Weights of a small GPT-style language model, trained from scratch on English Wikipedia: MLP 1536 tanh GELU.
Each number is 50 + 12 x the weight over its row's rms, rounded and kept within 0 to 99. Layers, rows and columns count from 0. The size before them is the row's rms in percent of the matrix's.

# layer 12 MLP up, 1536x384, rms 0.133, rows 680-734, columns 256-383
097:19 32 63 32 77 74 54 36 41 39 59 51 43 37 55 58 44 64 52 47 55 35 47 59 51 53 62 34 41 34 36 56 38 44 45 55 39 45 50 66 70 41 57 48 61 48 46 58 38 45 44 48 55 57 35 34 30 49 63 65 34 60 48 55 38 48 35 39 61 44 71 43 44 54 56 48 53 56 47 45 59 42 31 52 55 34 46 62 53 18 37 42 51 46 33 44 41 64 64 56 41 49 54 35 66 47 60 59 64 43 63 25 51 41 37 41 48 55 54 63 56 70 87 48 55 51 55 44
099:45 37 45 56 62 39 30 52 40 42 50 34 36 52 52 63 54 51 56 53 55 58 31 54 36 65 56 35 59 51 57 44 48 72 51 61 44 36 52 42 37 43 64 49 50 63 50 39 47 60 30 40 44 49 45 64 55 44 53 54 29 48 40 27 54 41 53 59 36 52 64 40 46 43 47 62 54 40 51 40 42 52 42 61 58 45 68 55 44 60 69 53 35 45 51 53 58 41 56 56 43 69 53 36 24 51 38 48 48 67 57 38 49 57 38 34 29 57 55 51 47 57 45 45 63 40 35 45
098:56 65 39 64 48 55 48 63 65 43 33 48 36 42 62 60 50 51 61 59 64 44 63 55 40 50 50 55 51 63 47 62 55 51 21 80 37 38 60 72 58 39 58 65 56 46 42 54 36 35 44 60 58 46 57 26 38 53 52 58 43 67 41 44 52 49 38 56 50 53 38 56 44 51 61 46 40 20 40 38 35 54 53 47 47 48 56 40 48 53 93 66 51 46 72 57 84 50 57 51 44 46 56 54 45 72 63 59 62 40 31 46 55 29 61 71 47 31 58 58 61 47 43 45 67 38 54 61
096:22 70 53 74 28 59 54 48 32 60 50 66 46 47 52 37 43 30 51 32 43 48 55 41 39 43 60 45 56 47 73 49 51 60 38 62 38 27 56 67 19 46 41 43 24 49 66 26 37 78 54 48 57 44 60 53 33 64 35 37 35 46 53 45 33 55 46 26 58 40 54 43 32 46 40 72 44 51 40 53 64 51 36 57 51 39 28 64 46 33 55 40 67 48 28 51 61 50 56 45 50 24 39 32 58 48 55 36 45 43 51 42 41 61 45 44 23 40 39 48 41 49 43 53 55 57 37 51
102:48 70 61 23 56 47 61 49 40 39 44 50 60 60 48 42 49 42 46 57 40 32 62 37 35 56 48 46 69 63 73 68 37 44 48 43 56 39 42 37 58 56 45 53 35 03 56 66 30 47 38 59 37 46 43 71 22 59 32 68 41 58 40 62 54 84 53 51 57 56 53 63 74 32 54 33 59 44 45 59 48 30 37 36 60 39 50 52 47 39 67 58 52 41 62 33 46 46 57 59 40 37 51 39 41 29 50 47 55 66 56 63 62 36 72 47 57 53 57 44 58 38 65 45 53 64 57 54
098:71 65 53 26 49 50 62 50 39 36 60 53 49 63 67 36 60 53 53 52 73 40 64 67 58 44 39 63 62 49 58 49 45 54 66 34 48 35 16 53 59 51 33 69 53 73 37 60 37 69 48 31 59 49 51 47 33 73 45 51 38 59 47 54 62 29 41 39 54 40 47 39 50 52 49 74 33 46 56 40 42 71 45 84 22 50 45 49 50 42 48 59 62 64 57 58 40 40 54 52 26 37 50 30 45 45 51 47 36 56 40 65 63 58 35 45 32 54 55 45 62 46 51 49 49 49 31 55
104:43 55 66 55 47 68 46 42 45 39 40 20 49 54 49 47 57 28 32 94 55 58 56 53 48 28 40 63 56 36 56 50 61 29 54 39 63 46 42 47 45 35 47 43 39 32 45 23 37 53 48 57 45 48 53 47 63 41 54 46 24 44 46 23 47 72 49 61 51 44 39 54 55 45 20 71 78 44 44 49 46 57 38 57 43 70 38 45 46 64 50 43 62 61 35 47 41 25 38 47 31 53 57 76 31 66 14 51 47 49 53 22 52 36 25 49 66 62 58 58 47 54 40 43 55 54 44 42
099:41 40 49 51 54 48 36 49 56 47 29 62 66 38 61 74 66 63 49 77 47 32 24 55 34 52 77 53 53 60 44 66 65 29 41 35 39 48 42 31 42 60 22 66 57 52 44 43 56 49 54 31 54 33 37 47 65 28 59 51 53 58 39 53 59 47 60 39 48 37 68 47 48 54 36 70 46 30 70 58 56 31 48 52 57 47 49 39 68 59 48 27 53 51 48 93 52 85 38 58 37 49 38 40 58 44 92 52 64 50 41 45 60 47 47 61 40 74 64 44 41 66 50 45 55 55 38 56
099:56 33 63 36 47 53 31 59 55 54 56 29 71 22 61 49 45 42 62 59 77 58 56 59 60 47 44 75 61 52 50 59 36 57 65 56 45 37 58 36 64 52 46 53 71 63 52 65 78 97 31 60 40 54 59 44 39 39 45 46 57 67 45 29 46 56 56 63 55 76 60 55 63 59 54 59 59 30 31 38 59 45 47 36 40 65 67 49 34 57 58 78 62 53 37 43 61 55 40 62 49 57 56 49 43 58 58 32 48 36 33 44 65 67 62 49 49 65 53 57 55 41 52 31 60 31 53 49
086:43 45 50 53 40 62 43 57 44 63 46 52 49 38 20 40 52 73 51 30 44 25 36 74 59 45 38 51 41 64 72 30 44 30 52 22 47 58 72 15 55 33 43 39 57 75 33 61 35 51 30 51 56 37 62 56 16 44 57 53 41 49 39 32 45 41 50 38 48 54 43 52 59 38 47 37 35 50 64 40 58 59 36 30 37 69 50 50 59 71 54 45 41 41 33 61 41 62 44 28 39 31 57 47 39 69 41 38 56 55 47 36 66 47 57 55 42 57 53 56 45 27 46 61 53 49 60 50
098:46 45 67 55 57 59 47 49 49 69 55 58 44 64 40 49 59 43 49 53 54 37 56 55 29 38 46 44 50 69 59 53 45 21 52 60 43 49 58 40 45 73 52 60 23 88 71 59 42 72 61 34 46 51 56 45 51 70 62 39 44 60 49 36 40 68 46 70 42 49 46 26 57 43 33 61 23 59 39 37 52 48 50 25 42 65 53 43 33 62 58 59 58 59 48 41 70 56 39 38 55 45 52 50 57 56 43 30 65 47 44 40 49 40 55 28 54 40 34 64 61 53 41 70 42 65 70 45
097:73 54 32 54 30 39 43 50 47 20 41 53 44 57 43 57 46 64 61 38 45 36 36 27 48 61 70 38 62 33 61 51 60 73 61 28 52 34 58 45 46 57 39 34 47 45 71 31 50 54 26 41 54 32 55 65 35 61 51 61 52 41 55 19 62 39 60 68 56 40 61 73 58 39 72 55 50 67 43 26 47 37 39 54 69 48 50 81 44 33 57 33 44 84 48 43 34 46 49 39 32 53 32 39 39 38 41 50 45 82 81 49 69 48 39 49 48 67 67 55 54 31 30 40 62 73 48 64
103:56 49 50 43 74 34 36 48 35 56 73 52 32 64 31 48 56 28 51 46 43 51 42 55 55 42 55 49 43 38 60 54 52 46 31 58 53 46 37 70 60 67 32 38 57 59 76 48 52 43 51 35 55 60 49 42 43 59 52 43 48 39 41 31 53 50 52 55 48 42 60 74 88 59 42 56 24 44 34 42 36 49 26 66 16 53 51 73 61 42 57 37 59 75 61 44 50 68 53 39 51 81 56 54 49 39 53 71 22 43 50 33 35 34 53 59 44 53 51 44 59 76 61 50 56 56 49 46
106:41 60 67 98 66 47 38 22 60 57 59 48 62 62 46 62 58 47 28 69 33 62 37 60 50 44 37 52 61 58 42 57 59 66 67 40 63 61 63 40 32 41 65 37 43 44 34 29 48 52 30 58 57 75 40 48 43 39 64 44 46 53 72 42 37 45 54 51 35 55 37 62 55 50 62 45 54 41 52 33 40 52 61 68 65 63 64 41 48 74 68 59 53 34 71 51 58 48 67 42 48 50 50 58 38 66 26 52 45 51 59 49 37 58 48 44 39 53 68 54 44 72 58 60 52 56 57 58
099:47 58 44 63 48 51 43 60 56 42 54 69 42 50 39 62 45 52 55 49 64 59 65 38 55 38 50 24 55 66 62 56 46 49 50 43 37 37 27 66 59 58 67 72 45 34 37 22 58 40 60 54 64 65 56 39 49 42 55 58 48 60 56 59 52 30 33 51 48 28 52 52 50 44 56 31 35 46 60 57 54 59 45 42 51 41 56 42 41 50 46 56 36 50 60 54 49 58 66 44 51 36 72 47 40 34 59 42 54 50 60 40 46 64 37 58 37 18 41 60 40 48 47 58 56 45 38 52
099:51 49 42 45 53 48 65 51 21 54 50 42 43 59 52 69 53 31 68 33 38 47 59 61 61 67 47 48 69 65 65 65 58 46 49 37 60 45 58 51 48 67 59 82 77 58 29 68 47 33 46 46 49 60 60 62 48 31 59 51 49 52 45 47 44 55 72 54 41 64 70 39 52 46 50 58 59 62 41 49 50 36 40 48 45 41 65 61 61 71 41 56 63 48 45 58 40 55 42 45 37 80 61 40 43 55 43 55 44 38 39 49 45 48 46 56 53 66 63 57 43 57 61 50 45 52 59 40
103:46 48 56 58 56 51 75 54 47 49 51 70 36 51 48 47 29 29 60 50 36 51 39 48 53 45 37 58 52 55 65 49 35 49 56 42 62 60 51 47 74 44 48 53 60 40 52 48 51 50 24 41 57 53 48 55 51 43 49 48 41 74 33 59 78 43 47 66 53 60 40 59 47 63 60 30 49 35 38 53 63 56 52 50 65 52 54 76 52 48 49 33 39 33 44 47 25 56 45 48 41 61 56 58 34 27 64 49 54 70 51 65 57 52 59 48 21 39 37 44 40 62 65 40 42 69 51 33
101:56 68 56 53 71 43 60 62 45 33 35 34 55 44 53 42 42 62 54 40 43 31 46 40 44 49 66 55 36 47 38 44 46 42 62 42 59 38 47 32 51 34 51 70 54 67 63 31 63 32 23 44 40 28 39 31 76 52 50 51 45 52 61 58 35 33 30 66 55 44 32 61 66 33 47 59 47 31 62 55 45 49 54 73 45 46 35 37 46 41 69 32 50 55 42 50 51 54 47 60 45 57 53 46 30 39 27 55 48 61 30 49 37 40 28 58 56 49 54 37 59 51 59 25 66 49 44 61
092:62 38 52 54 55 41 28 50 81 64 37 50 38 63 30 58 60 61 52 56 44 47 62 65 49 81 30 24 41 52 52 34 41 55 63 33 45 64 39 54 50 47 52 41 58 41 36 53 51 41 73 34 44 46 51 59 35 70 57 36 52 59 57 52 38 64 36 53 55 40 50 75 33 52 65 59 40 50 47 50 65 54 48 45 41 69 62 57 59 46 49 48 63 41 36 48 42 50 34 58 62 34 45 67 54 35 45 63 40 67 34 37 50 34 45 38 49 60 61 14 48 43 68 47 32 52 41 65
106:74 50 56 49 47 60 49 47 63 47 37 69 66 41 53 81 42 49 53 47 58 44 35 51 42 54 40 53 52 31 67 69 57 58 67 59 55 40 67 47 76 72 39 57 38 35 36 36 55 49 52 64 47 53 37 47 62 61 12 83 46 48 27 64 41 30 73 60 59 39 55 34 53 57 54 43 54 58 70 55 56 66 51 70 50 54 67 51 62 29 69 48 59 54 54 44 53 54 71 65 68 39 55 52 50 54 51 56 56 40 47 48 33 42 38 56 38 52 61 55 57 49 75 53 23 51 63 44
098:55 60 54 44 51 35 46 66 53 36 55 63 52 63 64 42 49 56 60 58 28 43 55 49 31 72 43 62 48 45 56 47 68 56 37 63 46 63 54 50 37 41 54 45 56 51 25 27 57 41 49 33 47 66 56 59 31 58 35 67 49 51 39 53 43 46 83 59 38 37 47 66 50 43 30 52 48 64 54 43 53 55 63 46 36 35 50 66 31 29 45 56 44 47 39 73 50 62 75 56 66 56 32 48 37 67 52 57 50 70 59 67 40 43 61 54 31 41 25 62 22 49 56 61 30 67 43 42
104:52 67 60 56 53 51 61 56 53 44 65 56 51 36 44 26 65 36 57 44 48 62 82 47 30 72 47 66 51 53 38 36 59 43 49 55 58 39 45 63 47 58 61 52 56 52 39 13 45 53 61 57 25 62 34 43 44 44 49 55 60 57 77 58 61 75 55 65 66 60 55 45 50 47 48 62 46 54 58 37 53 52 52 36 60 48 44 63 37 43 34 57 49 61 63 68 30 46 39 50 75 54 48 41 38 53 48 35 27 62 49 21 54 51 35 46 57 38 59 64 33 70 58 32 78 41 38 33
100:59 41 53 46 43 50 67 49 69 52 46 44 42 68 37 35 60 62 56 44 32 46 86 56 28 25 54 54 54 73 57 36 56 62 35 46 61 72 13 61 63 64 51 67 50 60 37 36 53 51 80 47 54 67 60 38 55 43 52 48 50 53 52 55 51 46 46 54 51 65 51 60 69 52 46 54 48 39 59 53 59 68 35 47 46 49 33 51 50 51 67 33 26 42 58 49 61 45 39 42 43 70 59 52 37 37 25 42 24 53 33 40 52 51 58 50 60 38 48 63 64 56 54 60 64 42 22 58
099:60 60 46 56 50 60 29 53 41 65 40 66 63 76 41 45 46 61 45 44 64 55 33 42 35 50 43 57 59 59 41 55 49 59 51 44 57 68 47 32 41 52 41 50 64 59 60 55 54 78 71 42 74 39 57 45 34 47 39 29 46 64 65 32 43 51 68 68 51 65 57 39 68 38 53 54 40 54 33 69 51 45 42 40 41 76 30 51 52 55 63 55 31 49 66 38 65 63 58 44 46 52 59 57 42 47 40 34 28 49 45 55 47 36 44 51 39 39 40 52 59 62 58 22 54 58 33 54
090:56 57 46 39 55 20 60 55 51 46 33 56 44 63 48 52 35 36 32 44 47 54 44 64 60 50 39 40 55 45 39 58 72 47 38 55 41 13 56 69 44 42 60 34 43 65 52 47 42 33 47 27 45 51 33 66 48 54 38 46 49 51 40 70 32 63 60 56 38 56 81 60 60 52 38 50 50 58 54 67 59 25 33 64 34 55 47 66 43 61 43 40 30 60 68 47 52 42 46 62 62 27 61 57 50 52 67 59 48 37 32 60 51 85 43 62 53 60 33 55 36 63 49 44 64 35 43 58
101:65 30 55 61 48 55 38 62 46 55 61 50 47 40 49 47 80 61 44 45 55 52 52 62 44 74 42 52 56 55 37 66 41 48 45 62 43 65 39 43 49 46 46 17 68 61 33 49 68 50 43 25 60 67 63 60 62 61 49 53 37 31 65 47 54 87 48 59 55 82 59 63 62 49 45 36 43 45 64 57 37 33 66 73 51 42 51 47 37 75 72 54 38 49 58 44 41 48 37 40 33 32 43 76 45 44 56 65 37 48 50 49 40 61 53 48 27 43 69 66 62 47 40 69 53 41 50 55
100:60 39 47 60 54 44 51 32 75 27 53 46 40 54 60 39 35 48 48 53 58 31 48 48 50 63 66 56 42 62 41 59 54 50 68 39 73 45 51 47 76 51 61 42 42 54 48 53 38 56 36 34 44 45 65 47 36 50 47 54 62 61 65 66 46 49 49 55 60 50 54 41 64 66 64 44 39 48 53 58 38 70 16 45 51 48 66 66 44 53 64 38 52 58 38 57 71 33 47 38 66 55 49 42 35 29 60 56 67 59 59 61 53 55 32 69 54 59 59 65 53 58 45 22 27 58 42 36
124:64 43 59 48 51 60 35 38 46 29 56 49 45 63 25 49 48 61 72 53 60 48 56 55 43 49 43 53 57 43 48 58 40 54 53 69 59 45 42 56 54 63 55 73 68 47 51 35 53 30 44 47 26 46 53 46 35 26 38 66 45 51 53 38 63 59 52 92 67 37 58 51 51 40 46 50 41 52 78 45 40 52 46 52 63 43 36 76 51 58 60 35 50 46 54 43 52 48 35 50 53 52 31 46 39 34 47 60 56 33 56 49 46 45 53 35 44 39 48 35 32 76 61 41 34 57 44 31
100:44 53 65 66 55 47 66 56 53 61 44 37 70 77 61 58 49 51 67 54 45 55 69 53 61 55 47 37 54 55 51 59 40 50 64 43 40 48 44 59 43 63 46 55 54 36 53 65 55 56 51 42 60 41 30 43 51 60 44 63 56 57 50 51 57 48 27 49 45 59 34 24 65 54 58 57 48 47 46 55 48 53 72 65 40 41 76 55 42 48 54 70 40 66 61 51 54 55 57 27 61 63 39 38 44 46 46 52 56 56 36 42 50 43 56 62 52 50 49 58 57 51 49 46 57 58 40 43
098:45 53 65 57 65 37 55 59 40 29 47 63 45 47 57 57 67 52 51 56 45 25 37 78 62 68 42 65 59 39 38 30 43 48 60 69 32 19 48 22 43 75 48 46 40 53 53 51 56 80 32 61 57 33 43 62 37 59 42 44 52 56 45 38 35 51 33 35 61 43 57 57 48 52 46 47 44 45 62 52 45 45 67 78 39 49 57 57 60 47 44 63 74 41 46 58 43 35 27 57 50 72 36 43 76 26 52 40 28 45 45 63 58 31 53 50 66 15 46 39 61 52 40 41 51 59 35 51
102:66 67 52 68 64 47 29 59 52 44 58 28 62 36 46 58 58 46 34 48 29 58 37 63 41 54 18 52 41 63 61 71 69 48 51 54 44 34 58 36 41 52 21 53 70 38 32 52 69 48 44 52 67 49 35 59 52 57 54 72 41 34 64 49 56 54 41 59 73 46 49 38 56 47 48 67 31 29 42 50 54 62 60 55 40 46 37 33 54 47 44 55 59 52 15 49 48 42 35 31 65 62 39 65 59 46 45 40 25 42 45 62 40 68 59 47 47 34 58 51 55 45 45 61 31 48 38 55
098:55 59 54 54 45 59 59 54 83 53 68 56 23 50 65 72 65 59 20 51 45 63 62 55 60 40 36 55 62 43 50 52 50 41 37 39 29 36 61 41 61 50 61 60 39 53 43 56 35 46 37 41 63 42 47 31 23 49 48 52 49 45 57 66 47 46 37 47 67 50 51 37 62 66 62 56 51 54 45 45 52 57 56 37 41 46 26 55 46 43 62 45 39 43 44 54 48 48 51 31 51 61 45 56 15 51 40 71 39 62 44 53 66 47 48 59 60 52 35 37 67 31 61 54 76 41 34 68
093:61 70 57 51 34 53 59 41 71 51 54 63 40 74 49 36 56 65 37 38 16 73 60 61 44 55 48 50 59 40 57 57 74 55 67 45 41 53 38 35 56 53 50 44 51 37 30 55 47 48 44 51 47 47 60 24 64 23 50 55 49 49 60 56 46 52 66 40 55 39 60 46 42 68 68 56 54 58 51 42 70 59 51 17 54 55 21 40 40 76 72 66 64 52 59 43 29 45 58 33 52 65 42 42 59 56 68 48 57 41 71 40 47 66 57 47 36 73 53 29 66 43 53 71 38 61 31 46
105:40 70 43 60 47 66 47 34 60 39 39 66 33 38 72 40 46 44 60 51 33 60 31 49 64 53 51 42 48 38 69 62 45 66 60 67 51 65 63 45 47 40 60 31 47 47 62 48 48 58 37 45 62 51 44 30 42 58 37 25 25 47 64 38 49 50 35 61 70 30 40 55 42 42 28 39 47 46 30 43 48 62 51 43 60 42 37 30 53 35 61 32 65 55 46 51 55 41 57 58 47 47 58 60 59 60 36 33 43 57 44 43 39 54 63 51 53 20 36 45 48 44 73 46 38 58 52 72
103:48 51 75 66 34 51 44 51 36 25 49 47 49 66 64 50 30 63 47 44 69 41 50 67 29 46 26 67 57 47 43 35 65 59 68 31 36 70 36 38 65 43 49 46 55 60 64 33 33 45 37 52 44 44 53 66 21 44 22 76 45 50 36 33 54 52 54 62 26 45 51 27 44 38 41 47 53 42 68 63 49 44 55 49 49 56 54 42 60 57 52 60 46 46 20 52 39 59 52 58 28 47 58 40 45 38 64 59 59 41 40 35 38 74 64 58 51 58 33 57 29 42 42 24 63 54 39 36
105:30 54 44 47 49 38 34 45 56 51 46 38 30 49 37 39 33 40 55 39 64 41 36 54 45 44 46 30 41 50 56 50 35 65 67 39 56 55 64 24 42 51 27 32 35 44 53 64 35 52 34 33 34 17 42 69 44 62 53 26 27 49 37 30 56 36 38 46 47 55 42 26 52 46 44 40 50 45 43 82 49 34 64 58 52 58 46 70 37 47 38 47 41 52 51 31 45 50 24 31 54 51 52 54 62 35 39 27 57 33 39 45 62 39 63 41 23 52 43 27 54 56 46 26 41 25 42 44
098:35 45 56 38 63 29 64 54 54 57 61 59 45 63 55 43 53 24 39 67 36 61 48 61 45 39 83 39 45 67 39 51 46 37 41 34 29 56 28 37 64 52 35 58 57 48 64 61 53 35 38 46 69 67 67 35 48 74 49 35 40 53 61 50 55 75 57 46 41 69 63 51 44 68 57 60 59 36 65 60 58 62 61 61 46 35 71 38 57 63 49 46 44 43 72 41 60 69 52 48 53 29 55 26 54 73 48 48 44 50 65 52 63 69 69 61 64 58 44 39 64 50 61 43 44 60 63 41
096:42 40 61 52 41 31 31 41 72 52 51 68 38 43 58 58 55 48 45 28 33 56 54 70 55 59 58 26 27 28 66 48 38 54 50 61 64 43 48 51 61 82 54 48 43 58 53 76 41 24 55 38 51 62 38 42 31 60 33 35 51 53 39 52 40 46 52 64 35 72 38 60 48 54 48 52 65 55 48 50 49 44 54 66 30 43 17 36 48 39 48 34 58 53 30 42 45 51 42 52 43 38 69 27 57 45 54 36 48 71 44 34 43 36 58 31 56 41 54 60 53 42 39 68 70 55 56 51
096:59 46 46 33 68 56 43 48 71 59 32 29 68 50 69 65 69 63 44 65 42 50 74 54 62 57 23 45 55 51 43 66 38 32 41 20 63 42 35 57 44 34 64 19 64 47 47 53 58 39 54 31 48 64 51 51 55 70 76 42 56 49 58 34 57 73 55 33 17 68 62 59 50 37 50 50 40 51 48 41 72 51 38 55 33 44 58 28 54 50 61 53 36 63 62 58 51 46 49 47 61 25 53 50 43 42 45 31 63 64 46 41 55 51 57 53 45 65 37 26 54 60 50 44 31 44 49 55
111:50 39 42 55 63 36 56 35 45 22 49 51 54 56 53 44 58 52 43 51 56 59 53 65 45 63 63 43 45 36 55 44 53 36 41 61 61 49 36 55 56 59 47 61 60 47 32 65 48 16 40 43 36 42 63 52 52 33 51 39 37 66 56 75 37 57 42 42 40 46 49 53 70 61 20 43 53 58 45 47 44 50 50 56 50 32 51 67 57 62 47 44 50 56 43 55 37 42 46 43 28 43 52 55 55 52 58 70 58 38 66 40 39 36 35 44 47 39 60 33 61 58 38 54 61 38 22 29
099:34 50 51 34 32 58 48 43 48 46 61 65 59 38 72 74 57 56 54 46 71 36 64 52 59 43 64 53 68 76 65 45 56 23 35 31 33 56 27 47 39 57 19 46 33 66 37 62 59 58 42 43 64 46 59 50 29 25 48 42 41 48 55 45 68 36 46 63 33 72 64 49 52 36 44 41 41 51 39 62 60 41 49 51 41 46 59 72 49 48 37 46 51 52 44 50 48 54 49 51 38 34 54 34 56 49 43 39 35 44 49 34 52 73 60 57 31 52 27 53 65 55 57 55 54 37 79 54
095:52 46 56 51 49 21 49 50 52 44 32 40 33 65 54 44 53 39 54 44 36 60 59 46 36 39 50 32 73 26 46 49 46 38 48 38 45 66 55 45 48 67 38 24 50 62 52 57 32 46 55 44 24 52 53 34 58 73 70 69 25 36 45 45 63 30 37 61 53 48 37 32 57 40 57 44 65 56 51 26 62 37 43 51 41 46 62 56 24 59 46 32 55 56 71 44 33 39 26 54 68 27 35 52 57 58 47 52 39 43 34 55 33 70 53 76 68 51 42 50 52 52 49 58 45 60 54 47
099:33 39 58 81 49 37 50 51 39 37 33 49 32 52 21 52 45 59 46 27 66 54 38 51 56 57 38 23 42 33 58 39 47 54 71 34 32 65 53 32 59 30 43 47 39 41 40 52 51 38 40 56 40 58 44 73 64 44 19 41 42 49 56 38 56 42 37 54 52 48 61 56 48 42 48 43 23 41 43 28 50 49 30 46 47 62 49 65 46 56 65 33 38 51 56 54 37 65 39 65 62 44 63 34 45 54 45 76 57 36 56 38 52 39 60 70 57 59 36 31 28 60 34 43 51 40 49 31
105:57 60 51 61 56 39 46 48 54 37 55 38 45 54 33 59 59 41 28 57 56 58 66 50 48 37 49 45 38 42 34 39 48 48 54 44 74 45 48 41 49 45 49 65 46 55 31 39 65 71 29 33 60 65 57 50 39 52 62 45 44 36 34 77 74 63 51 61 44 63 61 47 36 67 33 37 55 43 55 51 48 39 40 67 51 12 37 40 38 34 44 76 48 46 54 56 70 53 63 60 32 53 40 53 58 50 57 50 42 51 61 47 58 42 56 23 73 71 58 48 48 25 50 65 43 46 46 51
098:38 55 48 55 64 71 46 58 45 47 42 57 33 55 49 38 63 30 64 41 61 68 44 46 18 60 51 50 50 66 36 61 45 60 61 60 38 68 68 53 55 35 57 29 56 32 22 36 49 47 36 50 74 56 54 37 52 43 61 51 33 45 46 42 62 41 53 46 46 52 63 45 47 64 41 53 40 63 50 57 41 51 46 26 51 59 52 42 53 52 44 43 59 61 38 38 63 34 64 68 35 34 35 47 40 54 53 54 31 30 51 64 55 46 60 27 21 63 64 15 59 71 62 59 51 31 54 51
104:49 56 35 69 55 38 22 39 60 54 47 45 49 59 38 65 48 54 55 55 52 55 38 46 51 44 54 51 42 52 49 42 28 55 38 63 61 22 52 40 37 39 66 54 58 41 31 30 39 58 39 39 60 46 67 79 31 30 57 67 37 58 53 44 46 63 29 49 28 52 62 52 51 31 36 38 51 48 31 46 47 60 54 47 30 33 54 30 63 58 65 49 54 41 49 56 39 59 35 44 60 44 66 40 44 50 42 75 43 37 70 37 26 42 57 24 24 50 43 71 48 39 38 47 28 52 26 62
099:55 62 46 61 45 43 57 45 59 62 64 48 39 18 31 51 57 59 46 50 56 61 59 36 31 59 60 59 50 59 39 23 43 45 52 46 49 28 43 39 53 39 40 36 65 61 52 57 51 47 29 64 45 40 51 71 58 61 46 49 39 47 69 66 44 48 36 61 29 54 63 61 52 41 69 72 39 54 39 39 57 43 65 32 35 61 57 39 39 60 48 43 53 38 57 45 67 46 57 56 39 34 41 46 54 46 73 49 40 74 83 65 58 33 41 46 49 39 48 54 48 49 47 56 62 57 52 44
092:41 55 35 10 34 68 60 31 62 42 36 23 59 31 69 47 36 58 50 24 43 60 45 55 49 55 36 53 60 25 49 64 45 42 43 30 42 40 76 26 48 58 28 54 50 34 64 46 38 55 51 57 42 43 46 70 55 64 47 41 42 53 45 20 45 60 27 45 46 61 56 70 37 61 58 70 55 64 40 41 40 66 35 48 70 41 45 64 18 56 37 54 54 55 28 36 73 59 51 50 45 63 56 40 60 53 48 67 58 62 58 57 25 42 61 54 47 51 44 55 64 72 59 61 46 47 33 35
094:42 57 35 40 50 44 52 44 65 23 53 49 52 45 31 65 61 50 48 44 42 16 53 45 51 38 43 48 25 53 35 59 34 35 51 45 53 53 49 52 39 46 29 59 55 33 34 45 20 56 53 53 35 39 55 53 62 55 45 54 49 49 53 35 45 36 37 50 54 51 43 44 70 19 37 55 49 41 54 49 48 61 42 71 51 58 49 45 41 43 44 47 39 55 53 55 52 60 29 45 54 71 53 37 54 56 44 31 41 39 51 41 28 39 51 46 43 41 60 36 75 33 42 56 53 57 44 58
097:48 62 42 48 49 61 61 55 65 55 52 44 43 45 44 40 61 35 53 42 56 49 45 44 55 37 52 74 69 51 35 58 42 45 36 46 56 56 47 43 76 46 68 49 53 43 50 47 43 42 36 30 52 57 73 40 60 68 64 58 42 34 58 33 55 45 37 55 46 63 42 58 39 59 36 51 50 63 66 61 61 38 34 40 65 50 59 75 64 58 40 35 53 61 60 53 49 55 61 71 48 41 32 68 53 27 48 52 45 40 46 59 55 40 58 57 49 65 31 44 58 30 34 45 54 58 42 73
094:47 42 53 09 56 48 67 51 55 39 49 53 40 50 32 45 43 36 44 58 66 65 39 52 55 61 40 50 40 41 67 50 49 39 38 29 59 52 47 38 65 60 29 27 45 70 48 42 53 49 69 50 52 51 55 50 42 31 38 60 54 55 33 54 42 61 61 38 21 68 55 43 50 53 66 37 32 31 42 53 52 34 59 53 55 46 51 64 65 58 34 54 50 59 46 53 88 70 53 57 45 35 47 50 38 56 68 49 50 36 40 54 34 54 60 54 58 35 73 25 41 55 45 41 40 52 54 66
097:44 52 40 56 53 63 30 71 37 51 44 49 35 56 51 71 57 47 77 36 36 65 56 73 67 36 47 47 88 63 53 36 49 51 63 48 36 47 30 59 80 41 52 65 60 42 50 54 39 70 44 57 60 54 48 74 58 53 58 64 53 66 49 36 65 33 46 61 35 48 34 39 53 69 48 39 45 52 57 60 55 48 35 55 45 28 66 64 57 56 25 60 42 54 44 45 60 66 69 39 22 52 52 33 44 71 32 35 58 40 24 41 50 47 38 62 50 33 67 40 50 25 55 44 46 54 26 63
105:81 31 59 59 59 40 59 47 63 44 40 43 50 55 32 38 17 88 43 50 46 41 43 43 46 48 57 29 41 46 69 43 53 28 52 51 42 41 51 44 62 39 57 63 57 41 54 45 53 42 52 34 45 57 44 55 43 50 28 63 57 52 58 45 52 71 56 45 41 63 65 60 79 34 37 34 62 46 48 55 61 61 63 60 50 36 63 37 43 39 59 36 77 65 32 63 33 52 49 54 41 64 20 36 72 22 44 58 48 30 53 40 37 50 79 53 52 67 48 50 55 55 41 36 56 46 67 50
110:35 32 30 50 43 55 54 33 51 59 44 52 51 60 34 35 47 65 51 57 46 68 52 48 49 57 54 41 67 47 82 35 44 32 47 42 61 63 57 48 56 36 72 51 29 52 45 33 33 57 38 46 43 39 44 49 47 25 61 35 40 43 69 54 67 55 36 45 72 32 49 48 53 59 35 59 54 61 44 45 53 68 34 63 53 50 44 66 68 67 60 65 55 49 39 59 60 33 57 49 40 32 42 60 66 32 35 34 44 39 50 41 61 28 31 42 57 41 55 35 47 37 52 52 44 53 56 60
104:31 51 31 70 44 57 50 53 59 52 54 50 51 18 62 32 38 55 36 48 65 66 39 47 52 56 47 39 73 28 45 55 48 69 26 73 48 33 58 35 53 38 61 65 44 51 75 49 52 56 42 92 39 26 38 47 41 51 44 46 46 68 55 42 52 44 53 42 43 40 56 45 43 44 49 46 45 34 52 66 61 53 73 61 44 38 66 35 37 57 33 55 42 46 43 61 46 42 63 68 86 51 20 28 58 55 43 56 54 70 37 60 74 43 30 39 63 62 58 37 69 53 72 35 48 69 52 51